config = dict(
    num_hidden_layers=10,
    hidden_size=224,
    num_attention_heads=4,
    num_key_value_heads=4,
    head_dim=64,
    intermediate_size=896,
    vocab_size=4096,
    hidden_act='tanh_gelu',
    norm='layernorm',
    norm_place='pre',
    norm_eps=1e-05,
    positions='rope',
    rope_theta=20500.0,
    rope_fraction=0.75,
    qk_norm=False,
    attn_scale=0.125,
    bias='none',
    tie_word_embeddings=False,
    parallel_block=True,
    init='normal',
    init_std_qkv=0.0443,
    init_std_o=0.0549,
    init_std_up=0.0633,
    init_std_down=0.0633,
    optimizer='soap_variant',
    learning_rate=0.0122,
    weight_decay=0.0,
    lr_head=0.0139,
    max_grad_norm=2.0,
    warmup_steps=200,
    schedule='wsd',
    decay_fraction=1.0,
    decay_shape='linear',
    final_lr_fraction=0.0,
    batch_tokens=131072,
    max_seq_len=512,
    doc_mask=True,
    z_loss=1e-05,
    train_tokens=395900000,
    max_steps=3021,
    dataset='wikipedia_en',
)
Each number is 500 + 50 x the weight over its row's rms, rounded and kept within 0 to 999. Layers, rows and columns count from 0. Numbers have three digits each. The size before them is the row's rms in percent of the matrix's.

# up: layer 5 MLP up, 896x224, rms 0.0632, rows 279-331, columns 168-223
# down: layer 5 MLP down (transposed), 896x224, rms 0.0633, rows 279-330, columns 168-223
up279 092:439501590501464418499467546480593472478521530465515501390560488482512525530499557580490484528509427393534556481489481511516410418494514463496528513526507438454440551443
down279 096:473510441512524522519508451490515461551438459527585485506478458462412557448605485522579425526576530538469520492467608410506528513451556498505455494397541528532537508510
up280 105:486540506633448636361484495493621455523539494589576517462430550481486549538514501586608567554481484545404466518495502524392450645614485486572523555464557438498452608492
down280 111:447571526423495565461564591620550504332489522464508465523502465473457553560471468523529522524423485496579569439504447567556502550473460470503523552387474474478425492446
up281 095:540549452575559472395550365433514492489524479376473481512464452513531545483435454524582514475438529529465454572435561505474520541532529498508426508555534498536579475472
down281 103:436529484374528433522436503515482420462562507426440429482497496549407511455559512526529534504551502591528548540453456479477576441385466440538529507441537437486415462439
up282 101:497536500471503420498389467505445495517591519505559439558490538506420478524508453459520511496581548554472562545505498489427517540528490515533544436498514403510550406524
down282 096:531508524516442458521546562471579479553460458489603517455514447486568515511495586502399573497553504434464443501485500488603539443482436507556461426436478598446515571546
up283 097:491530563542496565524469387376494440445432526454536427572449457441520483588591522466521573523405557463463588470496508579475433507438556471553399543539555590437557500519
down283 095:443436443490496523449452497482544510510566527534557491565427521474582574544539460544519550385481406484518522601517536382506511538575511519518483462542338537554430491456
up284 111:496447524508527512518547564517388497517555495525401464433535585447499522562492420504432432448537422501515516550530407530550502500503482487570565566500436543434530507455
down284 102:527368443586551440468539479433548570458514531446437461551601438539528513495459453493506472503433435371549470521509484489500513450456462476576449443581585500488480477506
up285 101:387508420502598547573453533532418497491505625493530367441552485532480541484494537484502522490515467549518481595488472510413449432553462456466484548497543521491436443547
down285 108:516449447467553598433458426430491469467517474467606462412527563450490422550572488406482434531521525404512504564446516537509472446506446448451449463501478521504420495501
up286 094:474519432588510508534505474554417447473475431521556401525533485500477473545513648519566457546442332458576461488521594507532524514557489564541501519465411482480501461549
down286 093:484545545547507579510436501500472499548504503555459500452545526495476414395471494496480585474515518425488553548474436451510556498486502504563427478500510445518498557469
up287 101:514521467471501485530569456621487491476451486544452436416423536556468494559494476597579443510533394568605406565495465481442554522548454473452592545558469571528491451493
down287 100:570513454461514512519528537496503511585486575520508453517510500519481505404434473505563470459548507593510444464467476572503477472393447501494490451510559448499511486526
up288 087:436491573498492528574500450555500556424534536541445373417458451521534450524482477536591462549431377458484487503411473441541445423414533524494507490521463520532478461459
down288 083:549542481499404479482574621558487381551455448493529543549497462565441520478484527489511535570537569569447438391476446493452388488440514451426419474513473548455629537518
up289 104:468529491514520534554506507541480507389502414516556411573465466453453490523498483523502504624481569498418472500535520493415421524501465520496501490512477478513459509472
down289 100:514428493537501604491555570503491436522447543443530510517435493489593530518498523480551536484548408624551508647413468493454519560500524558493503524448455440483396517435
up290 103:381458546579426544460497531539485444523590561474548607445502494535537508493525417576577446544407510511530551518468455417464431498551528532435502523461445494429540468470
down290 109:474505528446435539464492448545513533571483534590471456386547550504467526425534458504454533442619528485450477490486537554477561551473513542479454496530592445486584571500
up291 092:473499418496485454529506540557478462470427421474505409498497561466420486494534531541513394427474490516560456499529480537412458445420567554472517469551377476482466482450
down291 090:508536456472463425458476457529548569505550559521611517497463447529552476511528493441528538525487516450498499445518405460524588573525454519546474531443537490514427528498
up292 104:533519556548424482549495574487502537515537423375451364436538474577564520426527473528478450479439556407496439512532428476485484553508560487463478576502517517543531465516
down292 090:454480457447493530488410473495535421522514607623531596552490478474547530479468576454498578484508540561510568491498611504530505521517439480495566411488479438520400551498
up293 099:555557560548445516564402462468458459472512570502499547569447414565530584463493559435498497566499464499497436583492565512486498486527465440461419468485452469532389448524
down293 100:546473472478464463500521501488532630486420602429421450524547512501404471506437481517504594473471501450434478491394463419476513431564477543523560490436563505526505479493
up294 098:542506590495596517516527480527434459558410520504449530496558444494461524543639518493540484516516416478531515593569479522513550584495447497444492613563508498464450520533
down294 094:510436439492443515520391498406448556524534462468532426497482541518526520447455515392456449488476512510425476445414507531372508475469511549480469486532436544566494498476
up295 106:534443544542405570487552501500475504564452468501452497515523538516556568456425564427505461568488367515422546480435516444506583531538404540472499520413592518509526515501
down295 102:544546414511427561539489531507448441458525493428547418483607497461495483557525547388502425476503465402481587469483453494483615525516492454562570536487557493420485536504
up296 106:483460438570453496460415466552465445518498480528459460489456572607412505462433530475470470526503590451599495512471455456440517466463536413513452482443534535451537449481
down296 102:502435495435564500495560584405513512505456429473529456554437479430452555482558516484591427431482535520503452511508476497475366545495557486470489435540423508599522526572
up297 101:526573421467408499474504553423491463512512561483413506456461468535445512496509502547512555490559564488535458501418520435561503487583554457541545473491475553568503460613
down297 096:529479543559537503503384470492563530444586445463480581481444452540530426513546430418456338601584460463502607497528455495509540485500452474555472427534557540466430451519
up298 093:500510545487499519419484414427631496505458584420492510438468506566481484510502583432438503441488565491563524426590446497501521505581510424515607440521420488471555489563
down298 087:398515431498564437542495381451489528643515510472487611472466443438482465509526513609556584549506447540512574593453527513495543588539556523555490494514441478559557495439
up299 101:437434441578450491461510506534470538437489448456446468488412370529496454487542454518509530540545482567471572570552487477463461530487489575559447538460569578467462458444
down299 098:410397552468530473524470547487492435542454504527531475445459609504545552515556424508498487419476505483503444488449416504491515487530511558548515451503409414519465466472
up300 098:509486473492441508529401527438539514494448548494509572473509541547496477410541511378503486523496446476481530531458504439485516446516447481542385525472538500530415469578
down300 087:554577513486543494512532462456486415569530472446514502642531518440468505451430530710489486508497506521567510498570543510530514515546458536504566363513459421531503623470
up301 105:500497449527512415556504552520433515548366457504569478485519356447469510570639531451492614560566474517511561465545459518442554513599487451490480509443525487489520540525
down301 093:545505475479544561478528502408550536461565499531505530493521615548537547456485513419516500566473547504557386509414500521559425373435577551495537498510576496483564438515
up302 101:506531472501393510590566610494537491495516520516483478551481588518433510512458512555487429501457516500551480483507436451538455471483520458449529538501567607531516466498
down302 096:412497428538475536395560528556469409534502464450518522474532514525428603556581606534500500457459422522546463484529489528453502520529493547516517510466508531450444471370
up303 094:486459541531489436453445471460455499480519429513445447568457498481424517453507509446571512545483558568541532604423564470449383496466553510454511505435530566464581475440
down303 102:534509440556475582508447502443566479490445458526572477622497469444476454517478431522614570444482460477453440496575493550533500472549542501612526452493528479537506484634
up304 104:497537569529535597513500584505445483392449435558479579511522378469409493459433533474581568548534530531483466562497467489463532536447528603424545510459476580449439502440
down304 109:427457557493455587523366559472455519405504502537557503433480515559540556513505449422495478483553534521499513498548540516531496465486413579437577496486481567383431545512
up305 098:479469580466383548524497523585499373469481439549372554492516438476578425520574472448484462495444585491496412605489561452567424559542531545549444492506528483490564543458
down305 097:507536467474555557486603479491562560553547554488472556482471511562503511450510563532442550553430573483505488436548512536531452473495542485397476478491501446522463524520
up306 102:519538628571514473557570454514530487563402431449433527483504477537439486616463446582500561466437513494522397423502553539545477479419473558602410413639490539464445416453
down306 091:512364417442541555476493537442456570517531488518510545460488471485517513361424487478449474538485532457559534501468447404441510585564495451386482510456419507511491522505
up307 100:444480488586469528535455511507438512541599478448498461538565560494472477532470487552495583507458566502565461535568491509516480477499534513542519489503505535576499484487
down307 100:500542488441554548498486437590518453516515479444576523559565487519523449553559575500507388473580495481495421463464555574576488491388496553439551433452424472572530445581
up308 099:509450501438456480535587470513451552469500419490458414585421426507428525432538489452540566513460426443475561543563456551543526482539532505429582481539457494490533548481
down308 098:514455467400502474454493437530620604412568477525496525490476504538496485506576430502491483413385458504628576488478442399568461446509467432541552486481511478557572515494
up309 098:447389559405447494490443454534406455545495436469493578523488491574610416476482466505482440498488472518538447537561421523465456511419563565460513537478534485471558470418
down309 102:411481465537526516579438508465504472540441576551477563515476463546532451487435511570555492418478485452598528446430525512511520450467554508471579518452416489534507595428
up310 104:502531492449400530491573522529518453461506523530605595427479486472488497460598497513469533522506547441459533520495625448440449514471558489418534505468480526530490486536
down310 102:481549467485545397531465429499582541510506359448371552461445487500513415544426505439498595479502509494492581416479471564482542542425518553466419495508470509533540476486
up311 099:413502476491539386454462475483469527566511498472480563481592484497507468535433506541495458490529545468476529491532439581479474494550435533512476514560499530564471559478
down311 099:436467518571481605409476566550460465427427509520575407552422555548430562480522535497534497424546448470519519452523479500583510575484516489495575524497536566548507544522
up312 302:476501493582487558550481520472459463609483468535503470497499394480503448542556533433542406538461394500533430545447504476518498469498522575520454619494516543448574390528
down312 153:474461452531497520551488571506513525537500465426505441507529517549469548485520513474574495504484473491533511529464487544524480480475535560506455510381427466577533467444
up313 099:551591393473514444594415419505532495584506517552452603502565482442516552518550474486508494521612508546524525465531539535599482455404649491530552500444533542555497489517
down313 104:530489461546546501527528510477520497438450505496520413589515487552602585503509462476438513432560509485431389462589518569531510506493546564539602473465593537550453497500
up314 100:487389577567517417428516587510429428454477517554505564532488508520552528519498488476461494527429448467435602491433561600438455489483473436422472548568525456416486482427
down314 092:478631519456380547508505429519557569507575595457484518498442470503539447480484501500544503500554515500633512611507495501554592531466491542558496502506501528624553563506
up315 102:432547491481561490518478513411508467520577567504460518551463499559535475518530602452541564479400398468369550420512440598480538602424530474526552534518502484498464444491
down315 102:531565476518618555526473508501532562493457412532425520446540468495421487533592536498514581399415472474534429532463461465475522474439468530604426588538464509530451474493
up316 082:463468491481482619527526539401567568415448479520569536530470450406413416463534575581460437491469521546471567502476448503440526503498449503631457586515600452499509553470
down316 084:566480463569551457436556548613489435539600547479444453531528427499551592516455544548546560488476497460468474530541489479545560498468515434454544555510417538500572514547
up317 095:507496575471462543519515541536586500551504464614480484491452464442463605489533521463550525505487431413498488436490467355487383419445465450546529518480383423531440456582
down317 101:550486469451489488384541571446566497485533461482479513548503538554427513430523439524504459475535564441498547484579504465523536501541545450589531567513527473583572485531
up318 094:468471466495467484506439613528396486500397424429483515477486547456486526513533497490502458480513487529496447451516536513465532522497330544495483481501452536445477476437
down318 099:517571448486438513469526472446596483511386554541515417429559522450514558480464464520452517424497618452548560548404536477534498478475558525433526433503562526416489517545
up319 089:485427488571596538597479466576632549527531468498589597465457590513501518496569474511478454472578523493513489542557616458557545424456524523495490534431405537496397468539
down319 086:540568523565413546477500494493492472458500463537409514598571490440546437553487545507511584564468515447498475453536510521531446511515418495497545554477503488537528552442
up320 106:374447472558510443498500470471458464444501552544487494494420411453553416533446404405569471442450479558552481526452522466432495481550412521488500559513562474484537518414
down320 107:445500498378557420478423522568487474492522476442476563583578531534508562529463563469480515467532451554518465527522526528525450552568523435529514490478491486477480453510
up321 099:546552537565512589429474483492494464488479489510560551556529515439546558513562605495501565477464516501519523460551506485515402481388557557516528450491403500461519538395
down321 098:573473437481466601506485527527467493645578563461553450432485494505475459434526513433426593540465555504468464474582519508522459483485418474520456473538532464494479485464
up322 101:422477464514535401457581516579517501631484545563499548521477424500537517514485547484560507572441500549530438501472576445442416430410559524475554498438427505501498493513
down322 100:440531519510463521544504416505545409539519584513511416435515453496456542492474416448438542462475538468563496530458474507474510441486537442402508487477521463522515466545
up323 102:524550462500515525504502451524434631550511454442463470518566431470552532487485526521558429493503458569571453547466477521480451540546471470558505460585488496457543572511
down323 100:475388519509497575605466510508418524529592437520483536465508531464438481511491475575507565472427539508489530498561540566571500506500477467557506491525431593549519425472
up324 102:452491522644479508434494507466525511502489537490495550481526444514532562467561458441498500598473494526510465466480501446602529503416576478434485487520572537495528523488
down324 101:554562430530549538459534530539488456438504529467456476504477504504486453466471517413530500533470537484468549516525473624527516520520474402626485535480604446548518607526
up325 128:500461510480454408506531449629499453464475445402480463567471534484380503546573451528485541434547511486518478479531494458498511485520428472413502520469445478435480558467
down325 137:426409447522431440635563499574582573556491525513510563443425480400504451459458519422486479474522560563487548456602427547471616489463508483530454459443474457514425513469
up326 103:525550477556535507540428478468509496421420518599503458449440459485421484495523509556574503469477499549440588655451458529541432565447426551375535485503624461455489509441
down326 100:490546564505485435509527536532585533454458425539569494506555525584471503543489406560676445552500556531584443548547490499475500451535446494506513429542392467530499477439
up327 099:574514473519474446536494539556539518480464497396637539484613466467525385499457465436483485521482496573503518472484473518544457537555516496509473493508522484477489570493
down327 099:551500467490463480513466568503500453445462496431506498557419509502503498438484476549497478541381470562549519473469479460573458524467481529555575545443544462487502533523
up328 100:488473455582524495567490515462502453542476480497547482537537462368436491468528401405526500449562561488596531467543458455462571559497529512482466459511363481514494386530
down328 101:485484469533477548516491499436451496442478596482502519464567473558511514529496505548441525508496476514448469386575500491500508480513517527552498456537508534520433543550
up329 117:587386525457496455454493530519562451455475583438528529480572473472527577619454521479563496478422546597480461427441467421512473529490538506530551515450504538495443444486
down329 113:381498594516452566492493492548559480573520476463588475554572589441432453487544539504570513531488536510436480488485588533528457538519510541467526545443504561457559487432
up330 098:531497502525503530470541495516480450507490501404447449391481484438498481450468525430514492517451505586503512440543427553406480501560473505470486461393472547470545474524
down330 090:519428515508543462455431449451457509462510438467546531543493457467531479570431548453490451411511618462488501503489501502526493393460525486487507478499615529570391442510
up331 105:570506490477514508483425447476447481573448452550472551489454531430459506446455522470535466520443523502449548480449424515421465473504539498405529423534409473463406494583